Each number is 128 + 24 x the weight over its row's rms, rounded and kept within 0 to 255. Layers, rows and columns count from 0. Numbers have three digits each. The size before them is the row's rms in percent of the matrix's.

# down: layer 3 MLP down (transposed), 896x256, rms 0.0504, rows 664-763, columns 192-255
# up: layer 3 MLP up, 896x256, rms 0.0539, rows 665-764, columns 192-255
down664 100:147141138136173126132094197124134127128148054119162148148153105132087124144141104148103138097113105089151132125104131148120106112113142103075159170117118141144132111101145113138089133143141162
up665 096:125101110151099118090119102090143156144154099170144149148125086134141152106123092127153114123125129141107119120094112140114147137162153088137112127111111158076107153118158121101122123142140088
down665 098:111122158092095129138154137103154115159093165139119142107121122121193129126087168165125113166130113116102087192140112104100149083111099100155138161149177154134164141176089179146176112116135120
up666 096:167150131091126165147158074094154108148087112142131110118132133082126105110129098143081118172135106111151140125104102141147171165113115114149149153121142134123199130146181141148152147117166148
down666 099:125130132135114132142127118127119122138114116143152130129096122113094102142085090115141106176149149160085174164077112127110119182117134122154104163104151131119077192125120134122146088120139092
up667 102:169135089129144141129138107117131089143125102135135143152129103120134149151147112177120158120129136152110142174096096096134132140148131115133145138126133125125111163160098128131115124101160156
down667 098:160100131191172141119132112064164123126141093138147109129149125151110163096157129088158141116141100112107154108095132106119108100147135126121130134113125130101118098125093150191143134180141148
up668 102:102138126108157135137111148086144137147103107100149150131136118158140119118131096145159143132129117116132121120081162097177159135134084126160134105137141173163120153122124144150133086128128090
down668 097:164155128117128173142111119072118147103125123148083113095108143107130135103127150128128137102101149114122136176152103095131091123105140106120137095140109134135110111150161178140152105132110140
up669 095:144113092170130090132170111144101144135103119113128096107176118152120140137146123113156124103109196095171091130113091138133158132106110121144111080136126138122115153158125113120149102087136122
down669 094:106129107119145061153161130149120125146137119131141115152162115119132089073127143156119141116132118127168116173125138091162180076137148120101135096149108175134150152088125153129072183174111152
up670 097:094103151155169140109133114136141130126140155138115116095124147131101122103136135119125082116087110145109103136178112108126067140092133119097127133187164130119094180094099133137143108145154136
down670 098:112136167141118162106125148114115080150112134117101117163097130116109138133107100142117122114148116151118131177143148090158124103157111139167118117145101091191168139116100126128142140076102133
up671 096:131156081077098078150121145165135129117136136127132113134083150137132104087123080134142152155161151074163103135117132088095106154124096150071140145125132145128114108079149140101141097107117130
down671 096:104127108130139160127134115109086142138135081099136092117135106137172137124093138130136125091160090175097192184116147169174100134115122127085122171131106088125159149150140170062106149071143123
up672 109:105136131144156128129168123110146161171110132133138103129131123175156128133151119116160142104070132151105099143108139091126135137099124094103107120120117157168120083092105108150191154102138169
down672 106:119180144162171097131108096078103128163136135144144090123134128164143147108129107088110142148124097129117104164104098125101118142132152142131133108177129122139154137154131130091144133162128092
up673 104:106118122154139133110113119099116124094152131125126116185137164118109135133106164112115145158115127081118132107111117142104143131115078162169162141126105132104067103145139119139154108123107137
down673 100:148121132133185149124174126101101162156073149125127155158113139139105168167085102104125139139144110139089101127170162137138107162115145131157100139123119112093150104149109130097144155115141161
up674 090:126098130109159183117113139176143166128124105119118122123153130156137094123137133107120160108115129087092121124143111142107112180121136086104127163134090081112133169131101147135084144146114100
down674 091:121117138123118125163130143151138107124126141104093124131129135134174112143115151135155107152153157174132114142131145115108144115095105152149131139145125158140133179085083123122110136107172158
up675 101:178143144137143124151148093159161119114124134161158133149132125122141158107119123154110133119132156136159105151135132137101157097138101136133152129126175116155116171113129114124140101131118158
down675 109:165145101129121135120141095154118125133099114147109135113107147095094065108126147128180110176086140123153165125119114096095110129150111139127180135146130145132129192101142094124114155104156107
up676 089:126116131121094145137110137146145113087138131171114162113128210148100122118132124127107136129119137116101146110137081095159132094139137162142114116101127160111134122132192148125126165141149152
down676 093:104097121112108106159149151148153128132091099146109162130133114136143171121114154126163134133127154137113115145184162090119083115117097117152152126133125137113111143143080148127115114089113091
up677 094:116097144169142126143146132145105122119122105102125165127129155140103123157069136144155100126110122177147144134112103123111108167157139126133157090132088076080101135162118099119110132131184137
down677 096:109123175094082126122128103108119113160119156116123071128130095160124124101151112103136135124157147142123134095137129092138129118098144107097134146146121154156112165114108158123125121110108123
up678 095:177091161129111150125166115148122122127160144107118105147091139119147137094118145091145107138160116147134147130160063146104116122141078151119114123116142142106112118105130097125189098114158171
down678 094:138086134119131138163136134142112121135127110121116136163141174102125124115076097113129141101114105114117120138161141138127143125115140159132132124104121157130175126183122112132116111123136114
up679 108:165116139148159130188156100170109147107141138149117118131119150158115115104072147138154097138149095144116070152134149204106111106105139153127124157137121107071130129161167155137141116125091100
down679 111:151159136151106148124103094146118098191094129108125174111138143133135147125117140081172166166164105140111102190124141113146131124106127163148142134150101139134151149124106123134111102094155106
up680 097:151102153145123106102145146108094175154084151151133150104127156109103094140150147097132109155127124133134120098059121110142125146153170048089151094130115143096141140163110151148136109136125088
down680 095:122153131097110071147117103173172117128139135079142119104089135128114139136090122139112127085112146120166131141181132130179091122119126173146127128089123113158124155095100114102095170097098154
up681 096:112164174105167137137133142105137144104138166145169128112095143098123129173145158152115171144104081132160089094082149133105098058155149110102130104156125123107065162166123108130109156144140127
down681 096:119121098137137114140156116135174145144118085149180086174124132118116115158100062108145108161155151127080140102128161130146125157129139067121146115160130123116139130113093135118100128084156136
up682 101:133104150146127136110152086145135113149152110128122156151091133119146142150081155149162146143092188131103189148091119087107124094134157138146092108095172125149134116132135110108128113155166128
down682 098:121143156163127130181077131154062155099110161117127114132134120097153139150161131154092120172153099133179096124134131131112154113108115114108123139120111115154095160097118153122118105149148148
up683 090:158144110180098093144162139118118139137131119120171117101078133162160136093070125108085128103146161153151120093143107094113127152145121152124113138068127143108145123150110104158150146094138142
down683 097:107152117141115130135096129132093125106169096148103152114148111107078122130141163119192102109089138122106152141118119157150126097086131123127134119138089162122142126142136119116116133116160165
up684 102:136093120124121160145092091140137157112153161136088146106134141134130161151153148162167129133158107138146165159124157098107168146129180112132114142138157094115128187110131117116138156112110163
down684 101:153108151138104126150098138125141183130137099135110121129155176140141154149150120140164103110086105147122118153127106150125154135120160114110141175177123121159146122112132139179153163127129096
up685 105:114111092097138144129141110133117109085121148165090135108155121121143126129139159141128151160135196147098109135140082111097166127117133109130133146154135110113144127140125140131148111174107111
down685 089:149123177153128142116098156094142141123169107099171136149130084130117149130109123121106129108136127131131150126129125145182107117146157135167133127137138119137129129123123099125106114052125147
up686 092:094168119087169158116116170130129117129123165134119171089152134141124130151110121121106136122106162128089092125134178124110149092152170172146158077118166143113104149180189134146124117132110098
down686 098:141106129147107162109115142147142155083125087113112179121144132128160100099089130101152130131098113148129118126101125153142118109084076165117142123140140111139141132131106099131170147115134137
up687 102:124121092093143137136161147127132155142105116164117156129155101128126137125152119108112112120089031144143126136101147129139106139114131166113140145076104140121123149094130170105151098170147156
down687 100:144095117132128091145143144137079154127084138136163118080123095139135099195147101115120136109165141110113146134155171103104096158132121134099138132112127129131106123080123141113130146107125067
up688 099:133141145108123105158117141131181099110148110135130111143117106097147123120121122119163089133136106134144133096166171083157151164161120091084097133098155099097140103111130138142158086076120143
down688 097:118075139162124120156169137140149103120141096093141143068121150125145116143109154112103109122163126098131151112142080133073132134148137110144164182163093134108128159127123118110107151148086102
up689 101:145087106174168151147129102122113121104149160101141129167120128128140108163114178118146134121090154100160134114121129139115130144139134128121154126110121140083131131107142144085142141124142118
down689 100:124141120141120093140155160113133108137136120161076123134120080161143150094124160137125127125099112131102115140090127154138166106117125177137115133133124094136134150117088081137161102123117150
up690 100:144160093109133107129100120180127175113160138151106126122118152130103142137126128168180146153108178139127138148116120147155170145113101139121100107135097154086104118207096115158126118167107099
down690 097:150119126123147144106142148129104116118138109122120147127109093087191086101094124116114094115122145118149160166113105097103095168168141093106069113110125115151166106138106152119136152109112135
up691 098:108102124175116127147149130184149148102125136135152150138170144133124155147109099113110096134143121160155116102131088166120125185095139085138090116122121141138118099147133129134124143134136112
down691 098:140092152122154141111121158120102140129146114118159118140100067120106095103107104133145139170111176132117149109090131118141123139163155141160121076126153082088125165068189127113109152145075110
up692 092:136140129149121122095143156161112086154127150117099137152090100152138155121147127138113145159121104125143127100143095126148145112108131148119107125125106141129097147115129110110193129144148167
down692 085:105119115092151111145139115189141162120105128130084132109141181106148151128094102112136095105148148164179100141085108160084076114094147124113151149095119170112134124139124128119086110104140125
up693 113:125160144147155124139158166167129116124102131140128151151102134160119136132145085078103129110128145112150126130157156180138127125146115123181114140095121143132120094129154101139127116091146134
down693 109:174102126120162096094119178136156099142148184166114114140119133129088176134174116094142165169103119156104138128106160111125108118100107146157112114091127151131143140129117142115170098179138163
up694 099:125124126112144160151119146109154121154128112121146126083142099139117114130150103098121123126099113102106157131100137114121154145164120142156154190154122123129116125141103139133138119161138166
down694 100:147153128158134132127115130147095138159135147129111124116127103095152124126116159144109126102150093138145102120136126114106142143115070154122144114128071133142120120121151123078147174157117115
up695 095:091138125125117152110119125134151114114138103145133085137138177121175135165131157137145133147111139155141113146107164101131138101169067147081128128146156105139083165088151104126173116137130138
down695 093:098142093093180124110150124113100125112138112194132114127109103107101119153113142158150166117110107096118143093129153115159123122153134140115147074137119141132160116136116138141128099133111090
up696 121:112146138152126150123105182123139146129150117107155132078114129153113136105106143157155119120105089133044146126075090112151165131124142149104113148158171154165149129157130134112141136122146123
down696 122:144124096147165131113129144110159101134092134129095105111099127166160129128128108137124104151142089114115119115111137093118119133119153128130137091089156137103104090103168140161160080125154097
up697 105:096140108152077103151092154137126118137142114134116111083131113132142162117134156150131130117110148132091113109128136121126145165130138218136137109130144083141129129168138144125151150062141160
down697 100:121119121118143140113152120167086121131131134143106135108132147132141147153152104091110129148145160141101137136139101107138127123155111084113094178123106109096163141158099140174123137139109119
up698 099:089148149110112153132114167135147136148146115162136125144145138172120142127121134134095112098098145104104162097143109155123122137120145125101130138137119119130123116151127138123133132151160110
down698 092:118147135109067131125099122099114110153105160121074136118109121090173124129143135129126178134135098168103088146134155139152112099133128133129137107136143134132111095116155098156124145096145124
up699 111:153163095166137068132148145103160150112127122156111141150110159129097091095184166116158085135158170126140134110120149126111143118108114133122108107144107126107118149076139110150102153054146140
down699 109:109151159163156112118116096126141138106117161157122119093129133151163145135117065132107088157114131139154103141105145103161136146121172112115096177104111157098152121090161108150119094124115139
up700 105:104127094127130133123097122165136177113170129133109123202087127157085153139119146116130135179147114122126080143155130110136144067129117179155108114061104135139122110111167090137131137132129160
down700 095:189088139156126099163133113081114193141116064152143128126167140138089142135072163121141127120164183140171155133147105137142093109123103156130127111154097124110155137169111128063121096123157126
up701 082:133122144118145091083131152121101101129069179116125130141120143133101122134155109148123157133123135152110153095143107082111105107169094110136125105097172082139127114096144149076137159117145135
down701 092:098141139182128122140095133165164122128148146101161116149150098113174127100142136108112132135120096123146153116115111139133116137087118145111180162135104148146117101123139123138109155124149132
up702 095:167169138166110091138153141138142095128141104123136145100140133137138085111146154105154125099125081141091096106113119088138162107109101070111112157126157127103128135117159082176162118120118140
down702 090:113114110141139165122130096145117185121084092098134132152156171138168186111126111154113146158136147111130121129128140118099089157094151150116107115113122140155118131140115135118078120077120089
up703 091:106124100129099158098149108167124123100154125119133138125167119178091080143140144154128129123124144114136134110119139138108106135115117114112113100133165131124153159147174120150100154093122136
down703 080:109117131131109135116104149147068092090068167148119183189081127114151101158132113145134184098151112121133169136094135124121177149122116082171134065086162087088097109128095117156128113134126141
up704 118:113130153137095146122138146112107090147106118127175135104112135111095132138134121131069123146166124082125130181113128124116126111134160134128093128094105154089120084130098168180124158148132148
down704 123:105084111119152128112145077064106144143145105144163126099142161099125173176122119162156125155161140156116113125117102096145152126123139128111108158132120154127126108179140130091109113098108152
up705 109:172134123130105128104163118127139131132086116111172133117131132121153155127113114128149114124133096109127156091105072117111154108115142131177137127143183175119099138174149130133118145142112118
down705 116:160079110122104117111171126099143109145097125163146144121082098139107104093129150077118080116137108152128155105093147110117124112134147120134132150167111146175137176130117132132110183158118122
up706 095:077128119177152122132122124140098109144180125129145108155143111099122157125102118193128147180093110102097107128144149136140103104135102156128135097138127073170114116114193140098118109194117125
down706 094:141100116118072120146135128146089131137117143178147142149164117145137165116143162062125134136147127136101135102089107171139165101126142121175138124113144149154099155141124114092107150163120087
up707 099:155096137117109087145121155085145114176111120127098120104135103123134128085160134198178126132114142112110149172092164146112145117137100072136172115119125103127157114165105140117156154167086176
down707 107:167152120133132120142116104179109105181149138144099133159104162106147137097129125157134108141082127102119128118091141127088130066139169121115141115090114099128089139153104152148111099161106106
up708 105:184134108161138135108113094139129124151133109137108144197132095142128122128149137109137126122120153162139095141122139107130071150189087142107165082147114118150119189097162110135109127114108105
down708 106:141102149115184132127086065125139130130117163159154144125134134119141127117132130109120096181113138162144130154162105130129114127130112119103102106182140116163125100148157111125167096118145170
up709 107:099136133132138099121116077111129129121170142135105101135148159121085121130135123102129083129128120163110110119123100111127133124131092141150119096114158109106092117179138137098102114115120170
down709 103:149110081152115131140078126116151174130164122123132142149141170137091110149126132101131085132161122130137117113093157129106179156132168136092123115088141132118104138116134134121141145117114129
up710 114:152090104133113138124122140154131123147141133197125162161141173152115150078130126102175116115115108098113116127138133103137124138112157134069167141111121122085106159134136155155162115150130165
down710 114:147092143115127138124136113105111137169148142174149119134149131154122160102111117154123111138156125146084142129103159088102131124133126159092143124119120123139123133131158117144132125179132138
up711 106:140102119133143114151151136109141166163123108117163136118088146134100148119150160118122140099151124160103143170113134140123122103138114113063117151078143122128103143110120135073150137127141089
down711 106:140107099140152125132124156079077130087137131142155138141123102111123111131124096120124156134116135112141115111135101113126137140182159121135095138139106158125129143118128119136108139094177125
up712 105:091109102147147118120135156152067136147116110140129128092166153122096118171140118135150095152141125091112129146109194139139104136131126113129127172126110132173150101123151166106137112105178144
down712 100:115149138147146099115113117104100119094095130170097136119115117145148165120158126119138077085137126130191123121150111139169114144140128137123152063140075135093102106129136107130144145113151106
up713 099:104114123128113127103141112141119145169145156138194121117123153108108140119128112131138119134124122101111114099180137131103102086131149144160070107132161101126122120151125138151143169152153103
down713 096:110134126115140131118104150124163126152162121120112088119098103116167118122105139190148061076097160129161128107108114151158127103119109103153201135146120132140091120150130087146173132127158141
up714 097:117113132099107143115148151133137178136112115155133152131172152145141153142148135136117164105129116087135129176145115149157105142170110144132140109144134122155112118167119134117119151152124106
down714 093:134120117186101165086114095106147136109140119123130138139143161139156167120077115129124087162105121136117127151140149098134137133154130148139145132154136134125149130129089088148090084157122134
up715 090:094131139140110126147110139088107150145135178085116151140128111142173134141119119116156157138182120126102167105100134106148117098092134149176073077087151155101143171145098118101147087050097120
down715 088:191168089118190147117144088137127109126139111147156082139111159138140139108141133110136154127120140096141115104148121116117148138190141137142136110162087090189117132108125102148131156157140135
up716 095:115172052119100174125148112142108162163100089164064161105051088156149111138126083173128089174178141118126146100155163116129158113126142126171127112125119089134129131162102082126101135114106123
down716 096:136103117132096125112079160159098148108114108087140110130164124094126123132134129121131129093105126128128102125108092143123142120113132126146112129143117122167140138148149121150115137158106138
up717 107:117120142096136111149149126148090132107107135147110124110082095147127171121089167162182158120111173123115114116113140190143152151131116127122124127150100114158156173110133090143145122147145118
down717 113:110123129124145123167109127094126154117145104123158123123083106124125117128156159115118130134110150142110113139105137154156128157118125111102150115134125200125121109104135145128111133167120120
up718 099:074129137136115074121116131135128143142141121139129130111139153146087120131120119186118078124119125119155145192124152163191123163166156164141163123116111176135145137110110124123121130195128108
down718 094:149163188117115114159089139128119109116210148119140113162143142120163099161112088154164122089126121124086158133124107147122135147118172137125136124172107155126117150150135145131116190100093147
up719 092:100125103133167131119095132109127135105065113138111127096115124145087103124119140108138145147107157108136092098098136102172080113107152094102125144120116127123121148109165160141171100106113117
down719 102:162109166151090089138136110128148109113170131138140155125102153142174126184098119138145117118141096156130153129135106162108150140133114169128115106088153138135126101160079108112069151124112132
up720 106:141112114117151141117126108113142150093140143123116155096121110119114170125162135156133145174126138161116149120080143111080078130116136113116146111140130171102129156144139107160114147094111106
down720 097:107128121115088135124092157112154124144109101138160129129107122112142099138107118110118126131154145138098125140147161176154155138107118119161124105115149157131144107103144127097135167122100169
up721 095:155120141164107113111117145112114103127103099136123110111171149163147161150123156082121175115180131120108147105143147085133116111155160127132109112173113144122109113140122136157142116132119118
down721 094:110110151126122116125178112172120095112112142088104116091098146083108096120152176114112124138120133166144144162163138150128128115095091143103112144140087161137139152153140123116080155136114148
up722 092:082106129113135120115148149104129151109132110107131127061112144109097117101108112132126140136136138114180161150110145149129115061072045127080127154167120144132128141155131124123123124138139130
down722 094:128164111173126145124135113138134120136155113077133144139150106129140151162152148154112118106119126116141177118125097137139163156164180132111133116162144149126140132113097131124126105117104117
up723 097:107147127129091121133084122169107151119113121116120136093080152103124173156164080139125110136101156060129120141149085117136156129102119135132141157077119125114158174103126081111137145157114106
down723 103:129118178102101124139097117104097176154170108103179117105121117100097122085144169154094140097100133126122137113103130095120181127108124107121099151123133130134165178070148126151124139193102103
up724 114:122133146096161149104129129084119132119099074178134114114097114138143142149131113168150116156142118073129168113150162128134093117104116122106099148114088125148151078130133121113136111153097125
down724 109:079093114161192084147141123114165131119126125115130149113115135138127112120129107131101111160110154105129132109099045130108081103089153142118130149117144104103146143110114108093097150143081157
up725 091:132146117087101132128094126133153139078128155125078116108150109126045126143106120134146086165123167134151143086087087157153081133143121176132133123121146128145129136136166136150121130085138118
down725 095:148129127145170197101121105149126101096096153119132184114144108148159113163145119151075142119079109125122150144145123129123111167143118098166099117144133133084123095138150157125120127132109160
up726 101:096132138148177129165129110102150119137139124085137072150122167136111167143159116151097159156112163124084124148116161113105112105141100122162100145098116117136116123146129098174105128125133115
down726 104:138119166150116149117109108143125167109117145148101173158186123174154106102150161150113126100129116112140139086129096199118097125144110101155132131161115092123129133142166137119115145199139125
up727 105:124115159159131171087124119110142137134145140152129107162106104114143167113084103126167104157128142142124166138106169118118112108140134209153107130123126087113085139138143111101105147137102143
down727 104:177150086153115165134116144119154110142145127106121172141174159159133151151140122133153126139151145155099127116128118176147154146081142156138121110142164108158110146120090114074107143118123178
up728 096:131139155133103066113112126137136107126138098146111121108180161111095109109155189116091086143102139122171095147142099170192136127164129110100111155108143097130087159133115113101142124160144131
down728 095:149085105140097130130117125134124139157131138142115169151097103123160161145095110119142148136150092110128145107153150168140111118117122139138140092108131129132141129130133091095119137127119135
up729 101:110116141129150156141154106162136151097143125146128122126138116122141130137098105137164159132103121120107138132103096108162144134158152149177125125139151173108125147127111131115120086167093143
down729 103:155167199122108144127100158137144131147133123144120165131108100138147125084128115119106127192141101094152159099132140137123130132160125135117157141157149143149130144160113072165132155141086188
up730 100:099128126140132116119109164132164131138104127136131164127135087121092120147119163164134146101071151124130130090101131079131084117100141140132130112172128166095118103120067102136141103168154125
down730 096:135119154122123068119138125123124117130131125130137160112129166166139132086124119124130145137090081117116150166155140131158128131097110110119125147099136160124144098149153175141120080134121099
up731 105:105160117152135081115156157150115168114115143140132098138116162130119119128119119115116096135162093123147136132127146136129141124139147132171158148116160145148125133128136140124108062146158140
down731 103:155109169122126137125110134063115112125075097158105148147130127122144165126126114154104165168108154142139143160137106144146109099113138129129125114177066139098121101162107127124095166144093137
up732 090:174115155067123146156085112124135107111107087118102151118123143125155109122136068147103109137121164140106147135134146107123099120162162142135072120089121134095130156128133132123119129084123143
down732 088:081105147133161142112156120144099134110142125134075131152156131095163131143158173156176119146156143136122128106107115089116145141126091160124156142122105096155141107146133101133151163184161104
up733 105:129117119144145092110164116092166169125120106118123107115153114119132156191135161141136166121126141147156143110144131108113094154117122100131119144129097141152147112129153116113150097159125137
down733 107:127115113125133135145164122141107064117138156162112138108102129158150143091145187106095158104106110164122121161135107090139130107136117128148107136173137113169135127133116115133146089114139123
up734 090:111129107146104150149131118142133120122127140134099095135109169147107147085154101149102133126130174122124114077106099115174123135161163132128085173132127120111113145146130161142141149134126144
down734 087:106122127144145115099064116165139184126188161122117162150126102110112136139126129084131127114096127153117118128150122107112112141169099166139188116074137113115081102103133158145130134141116132
up735 113:177147108098143100115131120140147132165143124164139156101115113112158104094149164148104120132131116132124151132158144122108146116147109089092112153145116093138109152076158125104130114091114147
down735 120:133133094102127122117110110134122132123131125178127111149112082116155124183087159167129133095123143121126149094124150073147130151124092122106168142157098140122121135084131101129082194105098140
up736 096:152119110137137146112178095179134139125146147136112107125108174121122187139108162108127150115098110075143162172132105128104112140138172122131107100109094128111130090126155099102125145156087133
down736 096:130167155114116164111110158133117160131097141113075116118117101132176098129135154118128138130113089112136159154142115080131107118071144121130112128133121141145149193147146138148185098097111121
up737 100:052159117135062108149139117183134154143104088138129095143138088109139152131117143141150135186157144115177120103128136131153120125152098140159161123127144147102152138164104145138164103153178152
down737 097:134159135139118120128092125133110070152146118110085162156118176113134113127133096135135106087104183108120136133138164100105088170150140067091137096115129132135101135161125143178113119125147131
up738 101:113105146091096102108146133083153109173142115138095124149165132123130165088085113118143162105100121127170175102077191146149147156192076122133085119134110120157142108154108106153173102142105123
down738 105:134170084135127090108139146106116136091109122113125164099147129166136132139138111114162120141091133155143128117105112147131126152148116131127137134129141138062109122173118134131169153095108100
up739 103:177142094149100138067150108108155100134116116136071131178116123115110122116115134111156109104121150110092091146139125113146167152145071161114139098125113099091127142148153156099136098133098125
down739 107:170159109132116133177118135122130108130127076151143136140148111119066117148120150132138133082151101138147115124112164189154117108111137136116094095097118177130121105124118106135119106074148095
up740 103:173116127137129094170129099125141134124099143153128140125134117115136102104132156148163156103120109133094144125126160160114109174134114096186111123156120141135141143157107166119121149135122185
down740 094:097090114104154151138105140131113083135124114154077124121088135147107158150111143145119208140123170142095122125153149065107132065122165148116117111137138103116115154146133126115118114109101120
up741 099:089138108166145179151122136142104165117119109135138156105117078139146122129153112157135127128121101139132117114144109174173120122160110125095118146150077076100116116136119128088113131164083101
down741 102:098104131111092137118168127113167136133093181165149133118181134142131149127145090092146104126104156141118135108115131128103153179100096169130148135145140106123162116109097150129150095093161128
up742 098:127110134104111100117168141157166156145172116125136109139110107152145138104126131124133137141097126139175091108156088131118112124120126109100100140104154148139148131142140103122122112115112117
down742 099:158124088118104188128150134152147114140140141170104097151086101092137159120107139179100150112138132092094103126153144059133096128120110123125163134113101131163142130157127133084110186112166097
up743 106:159134154126104077152131165125166123107137126116155115141092140101120118107157090144129143143133123167142098127071150065169132091135128103137084157127128137149120141120115115137111091133150130
down743 096:141160094121142126128083150143168108161158127142094083116159127095136124166131144121127167113093118125095158144195148174120168119132113150160114144135141124124163187117106081160139161113140134
up744 099:142105130136112131125158104110155102194109109116120161134155105134141132135099083138151111169093153172107123101145137166080157142109164108142161141159129130117145117150069141131160112138138129
down744 100:102133161142106112143134170095145128139129132083121079119152115147143170128160095080099150139116123131128154090094156107123137113141117101169139099104080130123175091150119128090152159146097121
up745 096:136117118139151107103138085160100124105139130153134143138139170124121124106074114089107096131144095113103102105111157150139092143137122111157068090084147140111056163181103111152113129086139093
down745 099:138153125127157147200132151142134121119109151147110164079141132110132126074139108102077155159147127123137129169120138153131165077106116157133132098095139135096121169078155142154114147111116135
up746 105:141144136142135098128109112137112117133102108130089132132108155133120086131127112107136102108126143152136168144178118132153124151087122121121133128140114157129135070126118112125114165134124152
down746 100:155080111139120143132084116129148140113129131146127166139095157100157134164155141094163134102147134130117128101150134113110093112112096101145143106166124107119111129129120090114141105132138107
up747 097:170125181152112128123120118148147136125160108132140140115118112145112110147089131099109111144154151095176125135132149125144127114130173159136126123151104083119147100164142140141181107150143128
down747 101:135092129103154147129128105142131108131105113101158158149103094123107125118113148142151127112132152128132158107083113126137155130140102178138173106117095103111135078132134113102135127144139089
up748 098:121119171135087146163138103134169105120110161147145153118138093106166173173135115096131163137136137126139089134112156145121104156194150139092153112117143087144154140131068127112143134117140137
down748 091:148122128136180112099126112111116133146115177080114127105121112176145105125097077153115150112103145068145142141103092125150128148088117127153157157144189158124111109142162146133107142167173128
up749 102:157104139100129123128175123113136127137076111144130096110157149131108165101130115132165144131099109135117157079153121118093140128139096141129120138131137186142131155114125133159161146107159156
down749 111:109133124134114110155178123103083152118103133108111131102078127117132134136134144140140118123148146142137112128098118128116119139174129095120124149087111145162103149162114072155117168176156129
up750 095:184144104165113132077146168129131099150169147161148114140106091141160153113134138157158148154104099115121133132112117107130115134136122149141126081114142132141110131133118116113118167174164105
down750 094:104128114117117153113144194102135128115133135077129111129127175081104116104064084068120126090120143114150130143120119127160096068175104068118078125128122126107125127094102148117148144144122161
up751 101:147116073117158115155145111111086163168121101148107151186136112143143102122118145130194100160138110144113092163112157096135111114115145140167121139161109125169148176111105144095152125121087135
down751 099:122122137093121159103136162128114114117125127124099118125088106148162107119157079101093153121127120134138137148133133178122137136161161113125139093105157148097128105176108164158125082095155082
up752 098:118114113103144105161107169091129156148101127137117114126137156118101112127096126123151153111076140157150106170141166135159124107152109104115048153136132140117112120125122143174120122125116117
down752 090:127118115150146175102114108128143122187152161141133153091121119156132104123148128105130118136150148123155156144099073161086137166108174165136184111108147128107110134156144127141144123106136136
up753 091:133197056108113099109121109137107104132150133129120113131139126139139134177106193121125146123152164120137111120145125161147109125107096187102158126131082077150131153147093112131145084135115144
down753 095:112125148131102095163138083141106143158087163101072120163157142155110129103130109133153124109111093134122156166116109085112077144146177108119118137100089139153127134155121131145115132150141128
up754 094:124121132134139136141083097129116136142134163115117113123095126129137123131081142113169120132103147080152091127135158172126149125123123044148119127149119139126106185167122120120138149121125120
down754 098:074131133109109154100122130112160121112122122127116165099150131153160116133179143139122130165172098129137116155160150104183140139108158140145162138154126137089176117100096125151143124096116127
up755 107:092156141150100114152173116093146105101153127123174146119154146137104137153109149131142114152116149105134126182169115087117154163150130101107119103095146122086115117142117086142095071086111126
down755 100:173097106131104128124143118118148164092135141086168097100114130117133154108132144117147118124134133137142123098132138137128156087080128163117134113105118131094173104156133113098123145174133162
up756 102:106081127142183100087107128135165107141145167135138080158120117116125105157136113093099080127085121127095126165102127168103120096100141143171104172125128136084120109100124125127139125147108128
down756 102:131155124141139142120125117086102138110114129155115147190130144147142098161126123144146168135120087131133133126143094132133131126144111141156169093147148115161083162085123091110115136161155127
up757 090:160133094117123122100100115142119134157119082127110121116162140140151127120123099114124156135087134129111117156133093144154097173136123139113105153127146087102107132131177122123114126130122144
down757 085:109152110130074094168107133089138120122115151154114118156082174104129157168085145129118133144147131172101133126113118100108117077090153139161145163118128171136171133139111136113148066144107129
up758 097:100135158111107115106132111178131118080118129120089140171111131143163123093134104121164169139095102107110140126106150100111139140123140152106099168137159132140113129152120122129134139161114147
down758 092:201135126093125127139102148118138151117141114142133108089112085150102120142125153114127158144131125137156129140135089166153113156125151124140141101097143141116114054171134133132108149117154108
up759 097:121113116125124107172115137165121169142119133158116133123150121147179154108106186116175104155131131155129137116127155132157092136105133147105132150113109169132102100088118086088129141138123090
down759 095:111138134114128106119141140106097155103097132149109104178146149115113157067135140070105131087125126090122170116119154155154120149108153113117148120103110081108099142126106172148108131164109135
up760 096:124125102105163132100119145148137164135130108135114145117107142128165147138172103124133132118125122123168088147111153124106130129121107088118089144127155115122145147097161131107141179106099154
down760 086:156131117115150113114091153092140131129121160174127133141113103137172144137133170148146117114131137186111137128162114124072149105133131116153128106096133102104108137129107121105129075107112166
up761 098:126124114148129138110126141135105170121109149145116081095185128137128124151102126096108098107085086140095138129140118118122134120123171142151129122127150121107104079170141116205108110118177139
down761 088:168140116109131132116130092103136089131146132146134131128154122145159108157138138118156141142146103118144085144101109120113114140142102109105122156125145136084142146122153120136124132102105104
up762 110:158174126131105132129113110098124107113102107123107146156127110170148135124135130165109099116163134175155132132080096149155143136116111133087112059118087113120134148151120136141143128131104096
down762 103:152133157120163103149114139146133098139111148124120137182143131232157143115148084146077087103139076130154102164127102121151062177125087137129131074129120108142107098109107120168158134144147123
up763 092:124106108119147156138149130104136114167134138140109142134096141136116119128104108084074125121111120165109137113113134124142119087171118111111088123132130163121143110136131096130153115138162103
down763 092:117172130161103100124085099173146125159110124116144152117092143118103139142108127142150140098150142120125131116093113129103130142123137124127166109162122105135103159120127099091141147137125159
up764 101:103140105147152120125124133139167141130110198150081132158087167134120164183139145145110158102120141137176104122088094168088125130141128128091126111154128118141128103142103158154148126140097129